config.yaml
n_layer: 9
d_model: 192
n_head: 6
n_kv_head: 6
head_dim: 32
d_mlp: 768
vocab_size: 1637
activation: "gelu"
norm: "rmsnorm"
norm_place: "pre"
norm_eps: 1e-06
positions: "rope"
rope_base: 71200.0
rope_fraction: 0.25
qk_norm: false
attn_scale: 0.177
bias: "none"
tie_embeddings: false
parallel_block: false
init: "normal"
init_std_qkv: 0.0455
init_std_o: 0.0565
init_std_up: 0.0651
init_std_down: 0.0651
optimizer: "soap_variant"
lr: 0.00911
weight_decay: 0.0
lr_head: 0.0105
grad_clip: 2.0
warmup_steps: 200
schedule: "wsd"
decay_fraction: 1.0
decay_shape: "pow"
final_lr_fraction: 0.05
batch_tokens: 32768
seq_len: 256
doc_mask: false
train_tokens: 137200000
steps: 4188
dataset: "wikipedia_en"
Each number is 500 + 40 x the weight over its row's rms, rounded and kept within 0 to 999. Layers, rows and columns count from 0. Numbers have three digits each. The size before them is the row's rms in percent of the matrix's.

# up: layer 5 MLP up, 768x192, rms 0.065, rows 679-725, columns 128-191
# down: layer 5 MLP down (transposed), 768x192, rms 0.0652, rows 679-724, columns 128-191
up679 098:540488470519571459543490492521512560481443478488529508546482512430480521420482494499519515533460485524482554555512509525518502563448474547513585537526506485468509589591485528498572544496482577
down679 091:414527573492463509491504492499483529496507505528462558468470468484510498612518514529465515465539487464535482494548549480538496484430493473533517510482474534524537498527499493502473449572546497
up680 095:537543604489519486505523512513465430545501507535450564508566517459466501483471550495483461463491462486451518512526509486474545522477550486485604498506466462468536533406427496514514546476534553
down680 096:522500424502422545458512504510619535458506492399493424526502439479482506536518488475492540556480581437531482570436486438556544549519488432480488479490523475514503456595535507499499545582511495
up681 099:527567493490575503483549461505470489434438548512514542521464504570440556465478567523487511409473479487481560470520501452473476543557538446473484500455504468445443478430555505535463463554489510
down681 092:511492465543476507499497539537471532485483569574507521448442504473540400451423486480502490541466551551522585587463504492513470531445508476507504500503499512554507557462517438467508517482471561
up682 110:579555508504445475512519443531532497516519432531499490544517420517478532484460532518605502540513539486480524534554501519524587512445468496467493442584497480496472528478541545476431485544555540
down682 110:507506523466515436539548506474481456557494527457510524501491511554547556529567519517428536463439518424502500487465464477504468486507445522428567508510604464467483478486480479526525515477468484
up683 111:535503429525600491528432386495518593458477460532430471451494533518483471500473536532471508544444457497515494462511497487460496535443422477551479600504436491518454472496487530500482549553569522
down683 112:498476518551517522481499491479508469471518551395533526564439463516495547439465505483484465519472475461484428524610439483517454479496488533461550406533470458503414581470534524499526541505414501
up684 095:517461526504498506541528487570472465478500447510482507465567432442484541467523493507470545489512478526499455490476451590515571499496538538533505496570491448474479553536563491521511464521477547
down684 094:498543494518545421455443526504497524567494514430525477494482582478409534557495537527524474476496489487546587508557496534527519529527493397526439474426445477512517498527545530503513478470528470
up685 097:489572536471490386552549523459490466510491474557581563478455508514519462532498517533505486491448543497471445443472492558492507492498489457494568505455485500553523552494448469476472510503438458
down685 099:525488547515431563459512512498557503409522535445397503532485433462511495483530549505445472443507516519501415521495507450509571592549535419467452556519492472485504520571494534521490494531467446
up686 100:534513518510515549551517469448570508508492549573503524553483510514615521455505501496452529522503470493591539484455542472530576474427518467550538479445401526531529487458540500510468505526519549
down686 096:544492515534464521488413460537522479488520442565522485472498515507410489495488489535431462478465505512475451503531450477481405541515527533479451515508486440519478524456480485458518470448468535
up687 090:426473590559452473562526515498479519536486559508493474578460506483490452516520507462404459457505505538476484463518472407490536463518560528552487519502474492483489514489458510475457541494504589
down687 087:541588423465528486423525464487514442595515436504553501442517552499483592465481524527479469503506460451505524515482474523550477526503385522455505514496526515464437463521554500442588452404585491
up688 102:543508432512468549526544494548484502505443565504476521524509567493518490541443547505521549535468504475506543490514493520516499469422494501447512502521511506524530519488541559532503484549499427
down688 115:461531553444554525568525432495524534439480469520483556488453530551463510547449503469461462522494478566469535531451428420464532450492572445508588490453521518416469483523473564510478491513508520
up689 089:487475526561484473501541431529518509504516465511501503498461498468468486480546484594547503491479528502445476502540580487508499516505457502445539481471543519478458479471479492556474516533488481
down689 098:519479483462516541520491550406562510497492506515479454552525576501446485466482489495563530437479502501553506542408513455491468577434540459524474447442429489467552497482514544523574544476543515
up690 099:480478426503507509463494432539561421451523474540506503559559462484474473478521436532497533536508488474515481498514548531517479492516444535495492466535511537426524510500451425501540537410468538
down690 104:522454555544487476539506471448460515456476485509503489457487514451478506520503481363508450403458499426505532541454523506494425476499515535419522517521473452466456488510566547544439523483491569
up691 106:492479495545551511511550513554544513414476537512459488537526511488480532490475495476586465555519479508519553518488415543573504458503461487494520474506525430510474511520529531530453455433453569
down691 105:474478459517538464507466592512443471448491469499460511548488486490483479417570489518473493492564493546486381514451549514488428507525583539460470497474548485512483550467487527458452513544611504
up692 101:555474491520467489550541462562524484464384487499446547406510438496521516492501488539537403537525548415554523480513547517556486516493518505493548455515440552482528482513468525485465488506455425
down692 094:444545600438505538495547459506503479506528530612537485459497528540410505500476500505485575467476534520457550521519529469556528442528442531517506538495545441586565503517490517574517524506509577
up693 090:435505516557494562443524512462506429441501492504487466513510470509527501557528514490469541414484478533547497426467543520472492562497498542577582567488501481522513570500479493582531503469501493
down693 095:575500505472401484526517562461465495536543521475438497484508494465531520462480491526520526545513457571494469511555534554506533542473477484462485452493441585480524492475570532492547558473455502
up694 097:541540499426495496504527489502477531498396447536476513511468483424487607559468442529544520549487485445500508537524448447460513539552505521485483478488500461518488537494461482536532622533512469
down694 093:487436495538497522509461475491477508459537456477521483509525467581467461490477531542414442495491531484486454441493526499582459490493599457475447496485482566515461516551517542490496499480504554
up695 100:510574450486457476502506456525509542475552453461558547449559557527475536513531518540538466541496498513556383602444462475459439513471511453511473489470474552492502511530531498578568479513594453
down695 096:616509499455542464486483555500516465556480553588502472489479456447486511482493482452456531520447501458454506454527503460551523429466453509523526485536469494546515449505492492499439477546479564
up696 103:464469510510544448496519575462501491473417471454449520424466511511438451501494558510489450509471498490513468508473559534515502465509474517458531441439496465519546561566461494380464473526486528
down696 107:499515527410531560510529483506477457526513557475481548438491469509413482463559449492528516463499525510483445499470529486475452517500450522525475527482451551483457485451506502533479513484465410
up697 103:498535490512500439568522505484501509491517534554521452530480479518556578561484456450484514521503507531477520463536512470432482547485467530551483526455440505529475562522512499515510461486609549
down697 098:502545508476537495542503458461474421537494437534431573467572517518514523513548497473510560512426481569526457547437486456503446461494507463503546530502476403509544493570508499517492515517394514
up698 096:498452491538544441485502486466497493502456462548498480529535472536446547514501510450496438561440533537460440513492531530574501439524454488470623474507533566395482470487549499443485506499473432
down698 108:480450548501387534475477635477531523526551480415611520498499572536497532497515394484473497535507498485539427520505508514491492560488470449484482466544523499459505521525510471520510467500505487
up699 108:442481537457481512481424518510478490457435410482496505497514534591505483494500494450498513582520537427514547562507513549491598424463472458580476472508524499408546498503560402454476525472447466
down699 101:505526519537494561532526492503435534518467497388523469517474464517532595508505519560494504507484493477473503576503427512516524536530497492469384495516429556484476467481517576501555462537492524
up700 100:502444475524488504458548441567484491553412494566460459417590468516573497492515511563470456454528544474556527442547424539522522484520600512512490486489495573455428539527548534543459517450492458
down700 095:386541536430488496568452578552471476492562553442469532487471587439372527467518490504547512510461413550455482510559502459478508496514470506513493477529507421519503497467492465495576452454487477
up701 112:541504562570508461480552489503506436536525470489483464503482485479526460542433473530519454443535510427482490539535510454518489475608530478533525491517530525540498579516560455560472442475520497
down701 102:505453511494516479363474484401473504509467493483533488555466533484526520495497514506545521502472510489502496540466455504496485506502539557489520533458498429493459427510457502455495560487528592
up702 095:541554557495528517443476514507444553452540498539467541536474462471542465569515555473485521519508445534474422490508450529489520540484524509405562490552447545518445443531494571521393491541500469
down702 101:457479441502465551482547480417523525542424529472502504544481550536495562492461392548492484509477447445468544529467525484528479479484533465534489499543454471468445508572431454525497528559544489
up703 097:525478507483537533456462433406524483560513486510529478537537476541521490532453483439462488511490520448520531536432467482536580535471445514485462538484493497466429466478454483544521544438535436
down703 102:513531543443502483479446544561460491473467479492515499465499455498489501565572545537555536532493469518509494493523471483442433561527522553467536490503544521516453486493521533508465462514422539
up704 100:495403560538519539527472522534414536447468448478498523429595516479509502501547403464476480401465582486504477518516468474503527480497528499518511479516481446481506560473514550556479496390541505
down704 098:513558520527533497476553472498578444568473510543478533541497458523542508496473506506514463564561377564513470489517470479510543574576471499502518466600519535530474526568448487489496467534451475
up705 105:579504550503424466511465494563564458528501480524455513531465473439488497478496497491425422579494549459534507484485515492505480523493486462460478465542483551411552454474637475518535499519546519
down705 104:528473505568484455528518521494417578494459489506528493426533436497455546507480478497524486477539506508433512499527528495545443515506515485518534520481515499499438570465437459478598510487453488
up706 096:556484486456435492533488559523552512468529469519471558443490473446579479515528540530539516544469515493568537548571549518444560498458485555529486455505514490467452498505568530537456536476547507
down706 094:443481524451532473471479459470441496537480504515565442502531511553433482516517478494463522454446488598460482513499513545567474455488521425518538541532525534538543515528500495456521500469430438
up707 098:421513421511510463545563576528491547456463523479457493543545501521537498560557560562502536534517461483531492455479529412435481439523489483467504425549482534467515509478556466458489472512486536
down707 098:537567501555484585446418454472531488497560498500474482493550473501468435529554485507512450465482469469516521556459486464468540539479452601454461504469458503527537459498459531442381462462483447
up708 113:544495526497612489540533521525422402463484509451480471539483543574468472530512522437520510591485488514548507512503513577503551490481423496511508523483507444458516541533499507556489460504492422
down708 112:509474502531480452489567417435538551529529493521523508564539487497552543550464432472482533543511474550523584447456492412487430458499519517473529529496556564432514536498531449472496475458436553
up709 097:556447464471506480443493495535517469447540383475484518526513447574514469565457543516524521539469540470513416527491492531531438512441478451526575530479459458578509605489555566523475540491531471
down709 097:461545485526488499424546562507491527557536542568575469540478503521535480507522501453539522439488518553456562473528477509513478505510502556473410492471548469442469415471446492456589490503486531
up710 105:504422488477524557380436500404514523448505431457402484510479511536508489538405477507507535461480496497442500547477537527534469487484525568485524529531464523481554511500459551528496417436535487
down710 113:519418501481559433515531426537457551405558495465523494447552500470431572504456460511463470565529461573533520505452520461471534499500482523508490489500500496502396459527500572476481491468532433
up711 090:522527490493489496458457476519455537528473476514545447492527470460502526416495492513564554503537423567508559575529478480436513454487478446535539500478536608471530492494508501521457529541503530
down711 088:499533564468442483504536594473503467453495520561441576461478511464532496584499516491521478424491529463498441436537534491565495561504471557497462516520482413551435507522536497435490483480487502
up712 102:464364446463547572483508454472488556518515427561442523539494453529557490431530519490486528455436535479473461469524530511522487552496511549476551485520457525450508547524554495506513555493522484
down712 110:481464522559480569516460437476501507529524499508506488487626514494440500488503482539433545603508559488488485451580473531533495549541504529460507545504549542498425484510484536559487534545468434
up713 103:492489504501544482481505421520493459546466576527448520496502480457408512428529465472457459532471548526519590434543463513515475439496466518514506501442436509427490566457509480409582449512527554
down713 109:584555441547469452552550496511480503554534504469495440525537459521539537506566498492500425420517468479525459487447557414514440510524491474528456533521438443498609515527472522554517547507538501
up714 100:535509562466547460447528577496493518526508528542485430480550496391533568474463483502537439528501525514538435557484487614538558535541514476462451494486465593607456533490479518545518528459434485
down714 099:518580476470504432452545490514467489471486507463514530486541505517542438554533486415488532489482499500493548462463500428392539556533589505546484548532514499487525463516489518481450558430492495
up715 102:497478425527500512478503540508502509605524510470467578486487467516523549465504551535474496557430483512503469406477470533510558553587465502549498487552501492541469522551446544473490419501573486
down715 100:472537546544472482507491517489565423473494466568530487541488541479414528561542535495405516480547469503538513532416488495493468506407509495468445562478524483480530430529505524551512481542552501
up716 102:537520528508607456560457490513475554540545507452456568470507550506499502597554506490473510443480464508428407478441489550527485464430537545448570486473554502496551435485479483525543536528487504
down716 105:508526556498503525498517500480544486442516488473527545392486452542502495469478485543399524479530524494446473492529560453485460564548536531505397458547352543503541494436451530470487571488464523
up717 096:531554446563507496461525503509506484449458503454493512619545495468464499474468508512547424553485488515475492514496498473537558525530597484407541576575546564490446429485546483444519538567516464
down717 092:474468535456538490554403487545478517491453438545476500511525490534562538504497506459489527461503488486483507505506476486468503487494461480568464426544534456482515550519516579565491518469491465
up718 102:520543545472447492478483499476590504568479528469474548500522474525531471501502531444480502446477474451510551466478517500519507490420474527550436484490529528505510495482508450507564528481532489
down718 099:503588574488501450482498530519505524512434533561505473454508488483506531525538477485513515461477470561481395523480483458575536532465541466511553520488482496558548507524520525522495500486485524
up719 093:438539533496470516601552523506484513512461530506501452519539460500495492470498515566442531544483494526431522499455471523479486533464495483516419568454490460477443598531591469530517491488463577
down719 093:532449480444586566437481500520515504478518526532539516550509513540484544497591509469560536474536505456518517492517492474509519516535551545530501495486510516428612496499534579531427470513472430
up720 112:461524486510515531546475471517571536556471459509446453465445452473510547489401447537463456445520556559534540501521482416532483565511437567477476458476455421539517444537531547482569493458513520
down720 110:488493452519492478541507457568448526399546527457522590448512448472457474452543464474536523561465515470487529487481570536493557479481504453574475503475541476448531510451493465505480501548433465
up721 097:459528520505506459420538485538467515459436438488519482466440565534455581552509544444469494534478430483549493521451487595538493498579484500512488468524471487445514556487458459557465522411480506
down721 093:523490464457481428576502471472543487503488516581461437476546441548545478556502489500499432485544573474422474451536515445446518512417565496561521541526495410471449455516478487514487510523527543
up722 136:534488567532532532524445483524467469469472431571447479540507546529544475559457516438413462453468464490530477471571481518540448415526387529495369538527415498453522497546545482495432504514469449
down722 126:490430534457527493553511467528488545468469517517494536545489487537413548525484513531432508468508528465518484552522446522546527515468447518502302484526487459472491539548571497495401548476478487
up723 089:433522553414485468464449445516422484550530488511485554471518514525468466601564483476542475495459438504467491473495484488547482520508521462451497496504561526470484478504447468534476485405495495
down723 091:468496433552475537479443609509573502473432485443529473498499534503524539492432483490482621571555525537564538473495544485394449540463486499530527513490456475502550493504579516504527496564458497
up724 104:454505534466491562477514450466539522516512515501535471459536494509489504510436505511535517452479600443436522528477501537545485450482498490531512448481470528523443500537515489443447518515435493
down724 108:565513502515507464506510500476478500524551543476544422550437420482553443495490535493485552459551499562502481506542456531459424586427523496439497582489478560444560482460512563480540429466504429
up725 102:462536453450535484542584527486455446528410510490501455535535533560460522415436458438497451538466518470527580492502539476456461516543484505543491553438495554527429512510463507534478553512499580